Weights of a small transformer language model.
Size: width 384, vocabulary 16384, 80M parameters.
Architecture: LayerNorm before each block, rotary positions, untied embeddings, attention and MLP in parallel.
Training: a variant of SOAP for these matrices, 589M tokens, 2245 steps.
Each number is 128 + 24 x the weight over its row's rms, rounded and kept within 0 to 255. Layers, rows and columns count from 0. Numbers have three digits each. The size before them is the row's rms in percent of the matrix's.

# down: layer 15 MLP down (transposed), 3072x384, rms 0.0707, rows 971-1039, columns 0-95
# up: layer 15 MLP up, 3072x384, rms 0.0705, rows 972-1040, columns 0-95
down971 093:118099130126116141118098123152114132126099100167098159128088116126113142142090111094105129121126123152121128132143152158147118107130094136152112121103121090119123131139148131108123165095106149121065089119105120126148154130150176082106112135196148134152161156127157144154181168149126156174
up972 114:157122130140128108094123170129110144109169130126106137159095085126141098133094134133098112074160146107118119134140126137131105153146140076141150135109115077129137133102116136164156092153111161102141122127156164158108109143145103103163101142153115127113112175150147109145163145094092129122
down972 107:113127074116159114169103135173105135137155140115123162102171135149142109100136138144142117113132113129101160183204108172128140174127093096122115093090131149151113135125125101113132139133161180109077130107127162109139117135123111169180127129179146160135085138111167143124102100110122106146
up973 105:138129108136093145138154097140160076143120112150127112127141103142099090116152128146156114108122162158098145121142068094118165104105164126099129104149132140137154103123125135168145136153099151145161137149098134169122150137141109086125141118091111152136107124101122183119105151069155090100
down973 102:154168131115111127119104134141118117088177117099137107140149134106108132148118150111137130133135150094122149145126137145135175134119148124153126115113121094117121089101115149099077144112149138090143098140133141123136088106128128136126120135170154152143120109116137112165136134162169097128
up974 095:147134150120141156140144122126089096136114103126137146178170169146152123109146165143158111142120158130102122135091155127104130128117110152122139090106149114142112128108120112126144180128143128146101095129142098090142093106148103176121118115140155133123088118111089122121150137130127156172
down974 096:082154108122149092145120113134154135111104142111129122116127118154150169143140112150078119105113131093118113125144116101132141164112115095145111140155132155083130131094143172109126115129063165098114159166104112121135127152130122086160148151114113131172085134160160140142112115095171136118
up975 095:106119110148100103165102102103119135104154146091138133113106127104152112108075110105132135110110156120091140121137174127115131134099125159115148151127145130123167124170128093117167153116141151154152111118119114117129118130115139108137129112130106132147125164117099121118106156143123152115
down975 099:152142143101145131137164115097152094168126140119100085107077084157123108173141112126127156139076096136099114107142160135112121147112130135160114138132160160132115128118103149086133085132075161106104104104077099144170144132123110116115123108113109139128123124160115120154113148130118105123
up976 091:116138141139101135159126108126140090128164096112183131152138153104136115134139141103078142157134134163090110140160165124164112090110115124132113096116134105123142125149161134088147141165137102106148123129147102156144158119101163098122095125124156147061131100120167150161139109166156189116
down976 091:143165146120156126133143161150135109107132123138141119106144171081102145138127126116107153157135127111163144161127181133137097188074142108129163122099123111143124115139113117155105091115157131111142130141109164155123127166157138131116129108091191124098104134097140135140102158134140126108
up977 099:150124156129115105158112110112156155165125090086130134137116122137153121145128145176160139118085149106120133081128129124156123159107141130116099142154161144159127130169136162132105169106148131136125119136109146146145126122169105105126110136135084151104154095114133130162134143184126098123
down977 097:108139106105148108163163091120139105139121118137105152160090105130136087127147116067114155095139168153147108166111153141103072113115100131130130126088153138109132133121156103122143073149147102143136146170128128110110123131130120179121179113120157143148132087114108124115114130101146154119
up978 105:169144096152112137131117114160165115146124157161095142111144120139131118127128153129137138129118129170139111147104112149173160134095107129154111110150121179166130143161133148146145138136137143092100135123138161136137138124149150130119166174089121122105117107158091135146059137105134157160
down978 104:114135090120167129118124162192122105117144159114115142119124095121112125110141143140140139119159116127119113134154127141149194121116173106129139082188066144147158130116119098104154114132133121146124073110089145147152107139108135108103119177102118129140094168141122104108128124119105134151
up979 096:155130140121114157136136087141134114108094167150093133148107150131178132154081147178140162141129125129095115113193139123101150131132173137139109180134129114130177143137091139077105119102119112135102107128151131133136101139135087123129130156121162111113150111082143130113146098103140082097
down979 099:146096167109123112090127136134094073105116128106112144096117139122119164073107114116133165115145130126132134096113138151118105110097129150112099145118109121094090112112157112135089133142130149141138113135122103151083143097138149098085114146134120165141132152149128134105110089083079132134
up980 109:142140192121117128130095144085161159130102144137133114126143101149144115099172098121149136131147187139136096144134083134140117077103127119101120131146139147164123132137136120143136139156139150115092119117170101100117153109094102120156160142107096160115151137134099134175108150098110133150
down980 103:094073147119141130133164108106104125082134120138159162115121129091120113150126092139148173101129115160121137138146123138139158129123135153103114093125127109161145158166099093132101090126117131146115129095096115112137113103160087130124162142104140081095127126117151123124135128125136144140
up981 095:122127107142110088128130127112089112098135141163154118161135144137168069097124111166108115131090154107121132132093146133172097098146092131138149182152104092134100128083125149108139158124129071135132096157125093122139113132134125094139127160150121142122116115195143116166080180117148146141
down981 103:120130105177107135103164120133148125119156094095133143080128100130093127125109131107141174092129145166112114160118112124127130161094147119144139115144171142174116164165098123131130076124127138118141143103184143137136140129143108080139111117071114148112160135115152149124107125099135110142
up982 105:102107137139179125127105104177113118124095102175117161157115106122152143139157108145104119130113176108108100177139173115128114110127145132186079142131186125091188065136124123151149103125132159065111106116145165112089069153134122112126125110140165133150086124127147135072151138125161108117
down982 103:079138116128118148109128104124148095172144101105144160113100109150121164158131108126142133138079168100124131128161116118175151116103111120139075126127160122123092120142106148110116118097112141091148128110114106120118070092174135162169100098113138099183140130076108186117132134115144096122
up983 081:131142122125135094157147124144127136123141128110141100125099161169122083120096157087154129125111149153130133164147121128107118139174118146161107174182139152102133140100140121084120119097091113093119165119137146088143132101138150149155102121091166110131119124110110162138140118146152153191
down983 088:156115096132124144160147095069132131123120144132137157116131129118105095128149133124109097104108126110123164152141106102130160151158116117155162095114181133107138073146180115175118112175100097106180135111136079122131156104143144099166157136085157108082128110098135143133129117132114096155
up984 099:167123118114070131129178146126150094114144161115136122142137111105111117137112124092095131169116109114150109117156126144140123095132182152089121128142160134053120162125136117168103105122144142149117105133128165166111138109104092130088122136159117171109102154125140106122114115112111144143
down984 107:136129144126175171115111146151118133127196115146118143154095131145103112089106128098086147118100109110117139143077132104127152103225152126130142152162161132129120137097110148126110165126077121120135117131140154109147153167121115101139119163165103105144180112118163125119133093147105096158
up985 083:124177130137117084128133151088129116143162122104105134133140145082140084110100181153122101172116114146115133135165132106146117113166163107085115105107157166115123098162104121123159118124080109120071183124143092169122154140139098129138130157133114155122114069098107121153176130122152114096
down985 084:106081115121149150120170102127105127146096135135134143128128081157123111112140104125150143113127134140154129127132175104117210122125140091155110160131126096136128077106146093158145161168134114150122118148126149136141137149126126148095126128157138146119091144131146100146140177150091157120
up986 094:108136128119175168170143107139130142107121105117183121100124105107144098079136094078114109122149140128156105106105114113128150096136157115102088127180163164105150132113140160143092080144156147172153105135107153140112170114128156088099171124142142161121096117124142130142115108115118138143
down986 095:107125143120124057094139115084122093130124099123102122154119157119102089147141131156115126179157123132149113103150126143142118155085118102130126116124076133145155107124146098134099141087168152140104121146134147092144133085151127180164122121130134094159101155108129094088154116099126120146
up987 093:147074170157061148179131123096133122102142131122137136150122120143131153115103138141142120177120198117133081152112104165084166165140109148171128095135152118104134134162124132144091145077115127127147151150119093137102147113111112152134123139121140166116105111094142089116106078099125124097
down987 098:113121145092097136133112139166104125097109138115129156174143163145134146140143121109133117119113106174137168121113109117103127121139139131159077117130088155135133127133124099129122121129124107122119131157131116152079120154130121080105100151161141119138092123175100112082136137094130160138
up988 091:174117163156120147088094176132121106111114152137091106142118157127087145091099153153146162094151110126107122109117103080115085085142181136144090126126144156128106122125157136088143138129156136157144131097151092111106086110123140124146151103133111138155130102150159126100122114136173111145
down988 097:098170107159142105128150130174119110106122115164144175089132063126133115130118119132144114143097114110124104136141114202120141107087133151127162151119153130107134159143105128154118113136127117135167138109099112144156128079125125130127149184122167132140114150082093114155179157097105172128
up989 092:150131116107142177093104086127150146149169159140121115138075109139105137130138091170117087142093104126085114117139089166139125126127161134118142133160087121104152150138162101105154136132086134146095150147136156116131135128098102145126135057129136119107152105140122112134077105156183128138
down989 097:134178094126161131114166120152096113104108125147125122142143169111118123131134102108146075127077130133125111100133116155168137144177123123100124132099150129138118130084124125110134145127143125118112168127144143164111090098125171064139106122153163135129123092129176165110141133091128140097
up990 093:135157134122122130139121124086136126135131131101150120159135118122110134123123139087135136178151198138139129162156096156112149183123124131113103133108134106062131108145114138085126137130138126113112107126112112117150110127098070142147145138168110146083127099150131113170142134094166131149
down990 095:182106106134126131133116152165134126104130138126118120111121151146169137133145110151099089138117121096090142123134156147133108107158171112128129139179150056143122124130149140146123079133129119146100142103117094173131119146118154098122111119097154126116136143129095092106132166190121130126
up991 096:137153143107116127109097097099156152129085127125121171120163131071133128136131127077134127130135143136158138097142106140079190146131140137088099116113080154115098134183091083129129090178095137139132147127105137142155141153117137143145082168109150134118092137137146114133137109102116136114
down991 095:141124105148131145153139134096150119171121115152129114142132116126155122148162128153153149169134103137110113127113107120119130113169091116161152154106142101173092129126111152112117110117140084152096130161128128057118144148094110113134152072101174148121111149138116070135143144096152140114
up992 101:099092153149116107126109160143126097158088119106127127134114106069152119155104144147130114155153149102145103106146129158122115122103142136130089141124101174124119128092064115158136132097125125099089103108160135138088121164104124099140115125101114126147089094127123165132150097149141162116
down992 101:094122122140142157103128129147112135149148117125066117090133126143124146152098091122083098128144158151131142140156109117185159157088101119140144108128092139094136085150177134135104097125102142139113120131149105111185115140126097094144140181144135097167159129120130158130148155109126122153
up993 097:150174108136132129103119148135085134126101157148135114154131096111126067111141132130146177139120119086113153126178141099112122167083163101124103106072086126171121105090142135125103144166154122160129115161161087107102126131150124094088090105131156125116145113132113067161155098114094106116
down993 095:134126120127126141097148142099124143132094150123116140141113126110137122118163097107096119132137180099101077136119129149120118117132130137183133097124130126105113101122099124116124098104129104114126148132127137126148128093031158132172141126113120134131107078138147152128128113125138138123
up994 092:146146090129140152147117133106127099101099133124081075122090133124136132137123094145121113131116126096094128145114145143147143124129138128119132126143155154120102101097142129111077189114131140078125103136172100100119142162112145133142125100148126105109155120126134115119144105101116133159
down994 095:074118124114107166091106135122116152093072125153164156136151148133098124131100132117165093110111136115100174141105136126164156137160129161125123082160124079153116148127130104131117121134170129103118110089165121111128121094104150141133106117174128103132127088115129132122132119138126156175
up995 102:098150159153136122146150153119155135156168130158142129175117136145102128127105121108125120146114169190126118117159108126122132140106114125068155184130166141093155156164131107148126129151127169107107154143120135150171112107167144102159109158141147170117101117144145102115174112141111090122
down995 103:140118095094160127141170131152148090120138152097123139129129114112145159105134109154120110178085118096131127142125126103131110137031111111134090123103133100115147132167158087113136092112116139091160105170109125130127109134078132139117110152147112116169141108150118165144148116155101126132
up996 106:111115082105107130166116145157112176143141128147128143106135139170147116153155120114146148173125124111125119132157115131134113119141125117086109125107113135113110093168143148122137130122137128127139141102107149111101132121131133156146122119122110166157174180124165122101139113153143105144
down996 098:097110108091120104133144122128155164135150096116111110141145131135092138135145095084127146113086061146114134151113114131144160119117193082103138082096138181198164108100071177137137123098119145131149143121130122145117135142120136094105113160109117110140106144099098114126127122121103123140
up997 108:153126121157074142122132103178119131156094129099142115128105090131142155103114204125150100098138117136130114142175123114100094065106144151117123124121086135122159110160091124114140113131144173141109099145137121133148107124101164143152125141137136091143164123145126125090130125122130097121
down997 111:130159127154097107130129112172128121102097126092136083145115132164136111132132105139092141158107119117099107143141140115096126105109100143111131082138142112095107137152167139100112140076140175068146165116113098104159113137102130151101135165144169145136149153143149163126090159186121093112
up998 114:142130147159126142123138128112161151097064129075119128113128160111165139141108113124123117140146091096167137087125117144142105133144125117079111148107122136131132127103159151155134124134105163151128157106159073132131114091137107147113136137126124088148126130113111123146160132104158153096
down998 107:120140135101157139126091101156062117137139157099144151106141098164143135145124141139129098117095171166089100143113143100127126125084133119139146134164104077108126152128146155119119119140114077089086099121117143125116140125138082125120134126151158157140145142127117114146097100121118120121
up999 107:153132098132099154168134093151116104143092089098132118105120140162138147102128128090110128122140157094142120168132117109133174132141133097133130093141156108116134120098094108156106117111133152164101128147134143118080126146126130128136104129159147152148146133125136161177095086131164083146
down999 104:133091146116166113115109143110115116093182084156157092173131150130119116121096114195112129149152146118125129126107123139116128123164144089143124121111135112135123091149146148136114107105131072108137124151147110121123172143149143148122164097129116107094131128139123153126097106137110105133
up1000 097:160094154089150102157143124142160086104134156073096099128098129149093091084105127133165119146172132132142102088092144088108100153104117117128126147148121170171151162143122143117138119107125094178093134086123138152143133176151164136099137119081160133172120175096135099149088140117124117094
down1000 093:113085102144124126119110134119111139117105140121124141135115132122141125104131130138100138113096135157136070158119154132122121119141110133123137101114108120165125142137127156155119121152111131145156179139164114107136117164098127123144135097116103113107172114121150124116143163111141145167
up1001 102:120131112131116153078130133107173102135140124103129103116104130120118103116099139119155111123139132125166128157118145110118123118115102127080127127100097135105162140132123116150115108118153148135167100140121185135106086157102090098088124175127156100104111134076110099157112132175128108140
down1001 092:105111164116129155142110144159123146119124117186135158123120123118102133123139129131154110128090126130120163142131149112137144114137127195147146106147184097138156146172138153069116137141119147142102103087096141111128121170124154143094126165116085073118164118122137112126126091115089106110
up1002 094:098171086127110104117132170136145129095141159135140106081131143120144087130106113094149119139156110130086142140152100137105116107168164112104171130167123109128128116163079172118143122111110114190095121102160159104131131162130101079123114142142148165118103111105107120136134114165134094163
down1002 099:124127125067158138107116181186168089110119144140143159106108119100135158123131113137165101128140118145119133105136096175129128116105131149091121164094144117150113157131101154086136145140108128137119142096123146123086114132107188100153075121185103112101152138073167149167132101154101145124
up1003 083:093136126131134154117173143137122140124093102126151137155204148110154120117123178147105157181138101154141122149120126148103137144134131117119114122125128126124152098110117144133117142128078175085143134139144126101130108127102106135151131103167095123139177119099152092112116102158161148134
down1003 093:103147155116160123160143132086141134152078133133142128147139129096089135085129134115119161133128107148170146159132110131139160144084150131178153116132125129119108118117120126110119138121122121139181129171144113087156077152144117112145119157074104171113159134130145103116132185110072107150
up1004 129:106109143116139135114108064094122151149128151137121178123131137126133141134082114161144157130129156130138110099136085149124103141113155130095161154128116130099176134112113086160154122091087103131112151124138138162124129162073131107136135091124129157099120150148182108131109154135090132101
down1004 119:163127098135079114158097157146119146095107127116163080120107095140083129110156116137133150131136123101111148138140141111144147130144138115171125087117164115182105112148148145107099087130163092148123121142128097129124143148180132172074105121133133137138137113128077131122114120114137112099
up1005 099:152128128115119110114161147169135169125178086130151155174119119110107111108148127143095152166174106129141143165167146127162142137137156152145179160101144082116099140187140146120172173129148118142157140136152107112085136128127166101118085102141140144134151168136138124096162107097151137083
down1005 098:115165139111153128137115114128092147102125121095097097110125129124110132107130139158195099092102084130133113138082113107123081106139134128113099117116110163127124126094118117094101112112140120095116173119095125105112131167159142145103183164097106097131088136167120138164105097110080113113
up1006 102:119222071130104140140129158120133171119127128166143122095144117130166126122130121129156163146111104129134087131133120154125088109072146146137058087104152072135115151141144090109172144103113128154122118110101108123141138145110185046178159151156155133076153106112102126125117137107148137163
down1006 103:127115159178108126142146153149131162092135110128109133157078133108108097139127125115133125153129120156142116088081165113116094114169092128074138158111099126115146146135121136112122126150142156124113090086151135158128158107147140099109135120148142080112098108122179136112137112134132145124
up1007 096:117108114149151155175124122148131105144162091143120158098157124124143086110137140088130099135121107142091128113155096072100127123126159124110124161126123131084123107175130079162140139152100075144131125125113098125139130108101147150146141107143155083156092106117129120111151126150128115146
down1007 097:165111122117120140089138145079132160141122121133121109100138135130117101141104140136122153109131147120154149131180156164132154156104105184161142093130134105107167118103104126118090138165156170103103140117146127123144123149121122105100099121104119137090144111134128069115157143117136131123
up1008 098:148131136132130090154166114178103114138141141123206138123134132096124105117151138130138122115091138180119143151145100112135082118108146092168149139127114115151126171111181082138121120111096131153125147163133095117118106060129132109143200099109109150125098136148121130105111124132155158121
down1008 100:135101092114135070153120180130110155091131155151104183125079091145177135103156127115089096166157101144108130099156145094127130121087135133121156108111124151113118135126149124093125143135099121092128137098147117152101112136164083166194128109141082130126080112175085136138133088146134118118
up1009 100:136152130164116101151156086127099093166184153121116105142085127162163181161141142120117139130134141092151113133107154102146125151135139122170113123138117122165066120130123141127123155100131110111168115150094103095119114135093187121110082114174152088136143146127131103172112146141118096120
down1009 096:104157113105111160137086161134124129100082128157129171134122106117153092090115077157142122174087100135130149172087093155115113145115152125139140165126115132124150150142147111146154109134078157098190181122133089127093157128103079163161182185121119088123095116097127118121120122129128144124
up1010 101:125067120081107148107107172099109142155171111160080111123088102095120127134144145118136157146120130083158146124151137145100140127088162126146124170114157088127108092129119139128118139119099139153135116135146135092100135102126113149170147104153102096139129126148153111129122145109134125123
down1010 097:176137125141148132117118131167180149109102124136207152160149152154145171103133068140136146106135159130138103097105105132107164130145117152133145141109128126136138131141100088102124115186137140144141131124116101142084157137151138139111097141123153125117110130132107115148141126103102120116
up1011 086:128118138134146114145109121111131110099116151145168161130131149125127120124186132092168148110095118141110153114097112091117113073108108147113132145151090185111115129127129135131139196123164119105082141114138118122089138125099111131127182096161128151137153141155130145138128089090134151106
down1011 087:148122153086152110113170117122134195137106119128109107141157148144144136107096131157162113150139092154164107151149166113101126161112122088104127137093114131122163093087131124122090106171155110144136119122156116119125093166124107107146109134153158112121095106107135121190102142102135135140
up1012 095:102103144125130148097100117109129091133097134136083099089143141118133120090146099138146091096113094101135099159147106151127126137127119144104134112144098143110144154156128164180164157129151142164146112113126126165138148131151148163116136066146135112145147129120162059112113122151159153099
down1012 101:150114094117134150144100141165125172148075119115132123128095160139125143110142078112090134100131163111145108152147142127152130120088118120126141129150135108112084130119103165135114152088130128117078137148132137129125161132157155108141118126140088164100100125129133089126115120126146118125
up1013 121:132151154095093148085110132116145107175139122137168138126126096109097137126126146137124166134181136088147123106150127146135104095134091102136147142131124146139143129160121114127177113128147118098114118176107121135121141131137097154143140112102096048148123125184162128110115118150076158135
down1013 111:135168142173122137127125162134167133130133122132162153136150122095116102155115157098122173141139142097133109067150123094124118146167136122125130119108131088127104113134135108135098150102134149150119193162154128144154143114131097135121162137157149148102136140142107101181173156118150136102
up1014 089:145143083131110121099129134139119149137109137095045114109124121149104124104144187145103142139130071118135113102095117133125157145112166164103164077129161121151113150132120161128133139121158107101094109139172151110093136163168096113177145143113145165120126098099107144155116104128125125148
down1014 090:168134110138109125117146075130144155129122141099111119128118132136102121095118103136155110131135120134128091112141135084137153145098155160183164110094137145108109159157131189083125132092119158112169105143138072106094123126124126121166133161106070090165104099082159108145134166101098143150
up1015 105:136114098167142136126113153152148119090155152114156129100155145132122091143165152081118148149083116141110100143121113153129134163149142126164089116145166166160130142135108113153163144093121103113156141125094134135134126095138125122164128152184108144165108093137140121145127155096147150116
down1015 107:092137120149104114161126156138110107142103100146103096099132120155087147129150155148086151158123115120166108096122154132122142140133133129147089136133156143104147124117123121113115115125135146154170137122120147094148111105157159107077109157167158098138163156138170136142124129128157148095
up1016 104:124118135132130118194156081125124127110133086111129105128088131137131125119110141129073142081120128107121113146142120151100125125142158132131152114069141110135097106136094177118116109089140133092137120123142133123122126116138123118131158106154150148149150152114172070111133141137152134118
down1016 104:144134132131143137170135106073101161090113111117128124171098160162104090142139104153104130139061129144132116131103081138174119153117109178188133116120098133108129139132140128127074184121125138096104128101134141115128123163099103142095105082157114137127109127089140124100133136125122157139
up1017 105:101167117127147135180102114163104116131152107131142165116143072121130120170130134116096152097146098130143134151132113152112137136177130147133134153102106087123118129164101135127106087110130160113135157170122170132140149177149112130135141116145163080174199113171150139157130122100131154128
down1017 107:116155143112114128072131134097121153107127113150079112147129077187069140122146124118132093143123118134163122131108139090122142132152154128138166072110121138111135124149146105153131144148116128084146127102176144135123101102101137127134097142091088111146163097164131119109089093129159124115
up1018 101:152122115179126103129088082122123139110147110144144176157092140129129115127130158120103140108149148174135129118120097110131141066129100105174155121138102183158153152102139149118131135112120096087097119144131110146151122144132118121096105109151137115139156134104114102145107112104105137135
down1018 103:092102122166115164089072137122077123156121099140163183109125124123111118118127163153126145117159129087123121139117089120096117126093093128122141121144098129149092141118131155156110171116152118104133143080146129097095135135076108162108154115139157139105090116098075185144127144134122127127
up1019 096:141100138147133107148134158112169130142114143147161174121160099153129142144141149136146130097144134164110140148104105144121109169134122152131138146136164145110142127139140127122138145101123137119153104115094104105129132108151148168118118156115124110098114155094124093184154095101138141130
down1019 102:143130121127143108139171105158140144141132118156089163153148142081139090101127145122144129155121082107141121126174087128101135147145138119164161142136115110135110132132108133155113105122167147125101106160138104151112086167117133176144133141151132152138122140089174135093148129156157109101
up1020 104:097131107153144140111078123129139098116086166141104161150163158148136120080097113139091159154112122117145092127118127087142147132106105115166179108097121115105132172146115111127133153157122155090118103118136125123099140083175057150128097117126157134164125136136172116109167159150169131123
down1020 107:149112147120129141107165156167076114136185113118113135125100145114160152108147123146111162130087116137126166149086087102140135152158143129129090131125111084165110131109065131116169148100125129119173166147137115162147154151106145137125117131143086145096095151112129127091116088134090148144
up1021 098:141164144134119156191138130141094143161160138114141161129173099114119128109153136164142099164123131141107119125153116123154155168126100109149122087152148119110128159134153115113153128110142151128144194163113151158179113125101136161148107171127118134149156118123098145089102146100107100132
down1021 099:120112123137183137142124148172057132143091121098135110134152139124137161118144132118131128154151129120090099139141094122137141139116139164079151122131129151102170130136126110146100144122119150151134143152123144151147149130143136196112120140109127151150167132117123138156121156135136140130
up1022 092:146102103123082108106169131133169143137129127158139144164071152096130113092121129109124116093126107145129139135123135129124114133115168119135105146137136083123104159087155088136111108089105124141145102157103136128139146138129132101132090096124142127136160092133101091153114121131124129111
down1022 095:147108106166149130131165166155181179085154118152130140171118072125161134110110140160178135131106136149097176120107151154155181134097169114115134134110120155126153143132172115157140120161107144094148126123140134120126140150125121169117101089116143142088181104112134128124119134090120098092
up1023 096:110157086081131089109138095169129105118093165113158137111141111120093153199134123132129110163104146111117091134086131134105127107149131130074133145119098120149129155139107099106095117114119059098130116107139128114123124130132151117135157121103136084130181114153079172130138131116113137131
down1023 095:139112135133116105144128147104132139116107111140079133149145161082137135113115115124155155124146163153107111098101097137162160145107141164136142146132154136111109104133189145089116140143195114156167122140076123114121163142105099161162139111098096146143104095071123087119112169123107160131
up1024 094:091159136139091062146077130127139151133129168127107144103139102115109105132140167108104125076147156131109099126120168110100099102134148140112161098153148135169095107114136123116107123152148157145126132130137103127154141136148148099104116144112145127113105105110120136118133157133122057123
down1024 091:129125121135133137071148148115170121132126100121154135142077181129111151166113092115094153145104125135107147137151111146172106100173129145110079117116109147129115151125107135115154094139118080127145092165143121154057161120100141113157168120148136138175131129110154151142101102131126184070
up1025 091:127160086104155163133106133093101110149128148136106173103116145115062117102110137138142164125114102095125159165147142150119141172137168089107112142111103156159097121182106121132100148160168087094110144124118167115119127088158089102165129153152138148102160112108110158108117138160123124119
down1025 096:101166147159142160134098094132131111142118135120109126142100117113108113159134105146134135134125158169119161112174121097114103082101112132138139176160119140138128176143110121103145106089083131127124127116127115165114128120126138140129174132113122131159166157162138116090125112118148117082
up1026 099:104134137150093115129158164074106121093079142116104118150108133127097078142161110124143110149098095116093151126096128116048126134119106097137130141129143105109134123134140153139164158175140132115134102173143150142112135150105117139161126154143127080102124139150146128156116150117146129122
down1026 097:138103128058133125096085146152124098138123124129137114106139132096092128141103107169138127118088144112129092147112150140135089143150149101140147093109135142127142137131077117138144137089096106141119121143128135110136100131143159139105166128092096196162111134146145101103116142147111121161
up1027 103:126075128133155142134116090166114119134101124127073178169132126095153128148125135126171160137114182120087145108145158121142102124160132151090096144169141112164123124127149124114121102121127127114139100152113122107096112091116098166159144151137118160125206117101145117089158139124134116152
down1027 104:139175111092097103140144148139153127147133126129107115136141143130078115136165137101122095142133095116097152107099155131114128114137127124185108074150127113127099096096119104116131123152139093169124145118136112147115133104128134091127160098117120115112151077136165107106093109093175104100
up1028 108:145104111127149131158149108104109126185147101141123085108130155118193164132115154170139125131122123122133116106128085125152114133114128116169095132110155114132150134096141123098145163095119168157126080170119169107143108102132114154148063123121156130186172169096112081100164089117113151176
down1028 106:147150167082101124127134128164144141123121143130110128138096157202092097135121113129114135116108114145150109175140112171131159128117106110133172136131118154158152096132121170107084110160110130093093118136108081082138138093122097128107113086149088113118148155139097159101105131119157143096
up1029 095:160133148137099107177144135173156154116131143107119089124122155149157131139121117149092141133142103130081164146124159104099112115117154125119137157121073109119146130109136125112108126121082126128144133106119099105147137155139169148071138126126142097111116142144107094141154178156105126102
down1029 096:136113130097121113114117088149189117100112087102173106143111137085126131176132119106058144123137174138148082119163181086131146121099140096115093160116130153104140157118101107143099074128162136125153145073083127143113098156150125139115100099135100146113134110090119081152110108140096116132
up1030 090:076126123086095098097180090133122139148131115191120148129136103132143149141127123109089127126143143080142145151111144120096106133114149149127138184148143134131107124158122113137103132094135167129144154105141126136125148145113141110149087110188109141174132101092147134164150167142066127134
down1030 090:128096084120153139142108140121117115121144110116130113129134157164122099119093057145088135130114143126112140143100147152152166127123124129119089115130106108148128139133146123143148134140130114108055065097184131113115125115168136131086098123097117075141151122127144121070147145123172125138
up1031 112:127142105158060128120148089201115105148159158131122146153123111123113117140147123093107143125161144104158128102104151130177154123134124134122131177115149176157125153163131116125154143116165115094130119125087102126137126125119077160077130163144133124113152143113170165112151178159168125106
down1031 107:116121143108150116109129162116126129156102132187120116135102129130078135136147146118136163110127120120115117099138143195124065114112117115126122149111112131104177137119146133123133095147108139092125144136124175123152142173120146151134154114121139160169135154106087156115135113134120108133
up1032 100:123118178097111157120136138123089140121112123147123151153126139155125141081127173085127171097123115163121165137099146124117117126105112129168140128081118136105127092134113075092114143122109050132097117100169139140096118084109126138106122171149108150139069113177104129140141158120090166156
down1032 101:114096172167093130100140096113095082113129128139134147095109082120143170127063134115092147131129108119143090127143122069138106150122122122134140143113134151100101104137115142147140133139117173141123108114110162128104125143110139105159174093115103164112100088170103108157125100109126131107
up1033 097:125135141133144129119167098113220114139125135118162150141136130123136100129089061127147135121125078104205119135109150159147146120094108103162146126133160131085158115161149131128152134118142114102125081154171092120142136096121122111108101160131109127120170154112149137115149111151159152108
down1033 093:104157114159124178128151147152145161129155152124145088105103109126108203141150132130135122114152158146146135142134134101099152152138103099122140123163111141110130114119142134128132097109117114108123131160119140104120154173147138140133133132152137108108165115097120113093132183108151136100
up1034 093:092096108143185128138147160142100158111166115117109143128135125124147112163136108136098126092113127147106166113100174137115112103099104118135109137146077162141137125102152083134126141141163110140090128144167162141110155113082120134153123105177104136124124131150114153118119117157119122127
down1034 094:105131116138142093143113109123115089099096129122116146144109144146120143106112094171118108124133134115105158173124117089114129111114120091130140122128147146108116087145129109129105162141152146079132106124121151125062124162134164115097139085130133101147109147147141143145115172135134142114
up1035 095:115142120143134145082182118137114104163127114140149111143113066112125117100121123108119151142118124177124128189127168137124133076113127155114094127127142118136083131132032126116122162173125145191114082091167067107086127155112129154094165126095128186147082088153085115119120143146082124124
down1035 094:093123090141150131127144146165114115136158117131094147109122073113137129156156157159167111143114137140151164143098141118153121112145125165109148140148170121122103111130095080164112135094081110108133088127153092148131127096126137126141141120089129131141130076144131118174098177092102113124
up1036 099:153151092163101162123150122156143166146134087158107083139121106148143080118140144128107118103151127153150132153102104146138111117134138065135137147137147125135118118179142122128127130151109147161097133133109108150171154160157123142166107138120161137128132118137106128133164134153091117128
down1036 103:130122114138114142116167102175178139136129095095109136129127153090110125135112135120120112117121135133123136147124111134136121147178128160151096178136163146121155111148085143116146112195100170153122129136073088165132146115143116176162106079108119100108116137124134109135149136116140150157
up1037 110:110115123114157089173128157173120085102142148095116145123087121138147087128118121100087145097154127137121102170139131182123121160136106094113137141151077119083136161161150105133089157092148075128113097101124113091140146164094130086127149134123182114115117105148169163137151152135098129099
down1037 110:135154165126105160140160135124105092101130114100124124139134104178138124087102147160128114122083132138115165114150106083186094075133095168124129081128134161174099153142117153104076144107093116099106093108128124105114135154127123167118126152149128159124113125112143092124149116117116137115
up1038 092:108136124120102146157127140111119104088121092155160172118115136159103109096104132122145121067126108128076160114107115121069161142108137113111148125171113081120102137167095139114119104136119145123130136094144149071154133108119104139173060122128101110089138124154128094154092138175179105138
down1038 093:140131139172119086080145109077124082103150106151174110130118136105108138095116107151167119115101145115103111133133110126100132140075093100163128135100139168089113103090113120150139104156132120129079142161177123146135167071133158113124109110151177173150111137137111105159157141184085129139
up1039 107:107111158099153100114098162133143146152104150146131132122112104120120118123138133130119085146158141141125106107114161127182126081126122129122123128113097089095114148136139133141090130145158108114155084115148095170151107088131134105156099150074101122115134131099142111115125115134166130092
down1039 105:095083168143147109119138086138122134148117126123158106083095082129111146110156165093171112129100117130075092137182124116164160124095099197134132140124173156122139130136136167126118108119116134120169091102108151100119099130111076182149146114134121144093131116095157123128121121127142060121
up1040 110:107157139117084136131120137155143164101079107134093173086141130105153126128139152126124124123131155159128133122128157140123143088098116129133134143136162110145120134117124141172123154150146135121115126086139091107143095127136101122160065123081139139136101093106117152116177128116123128099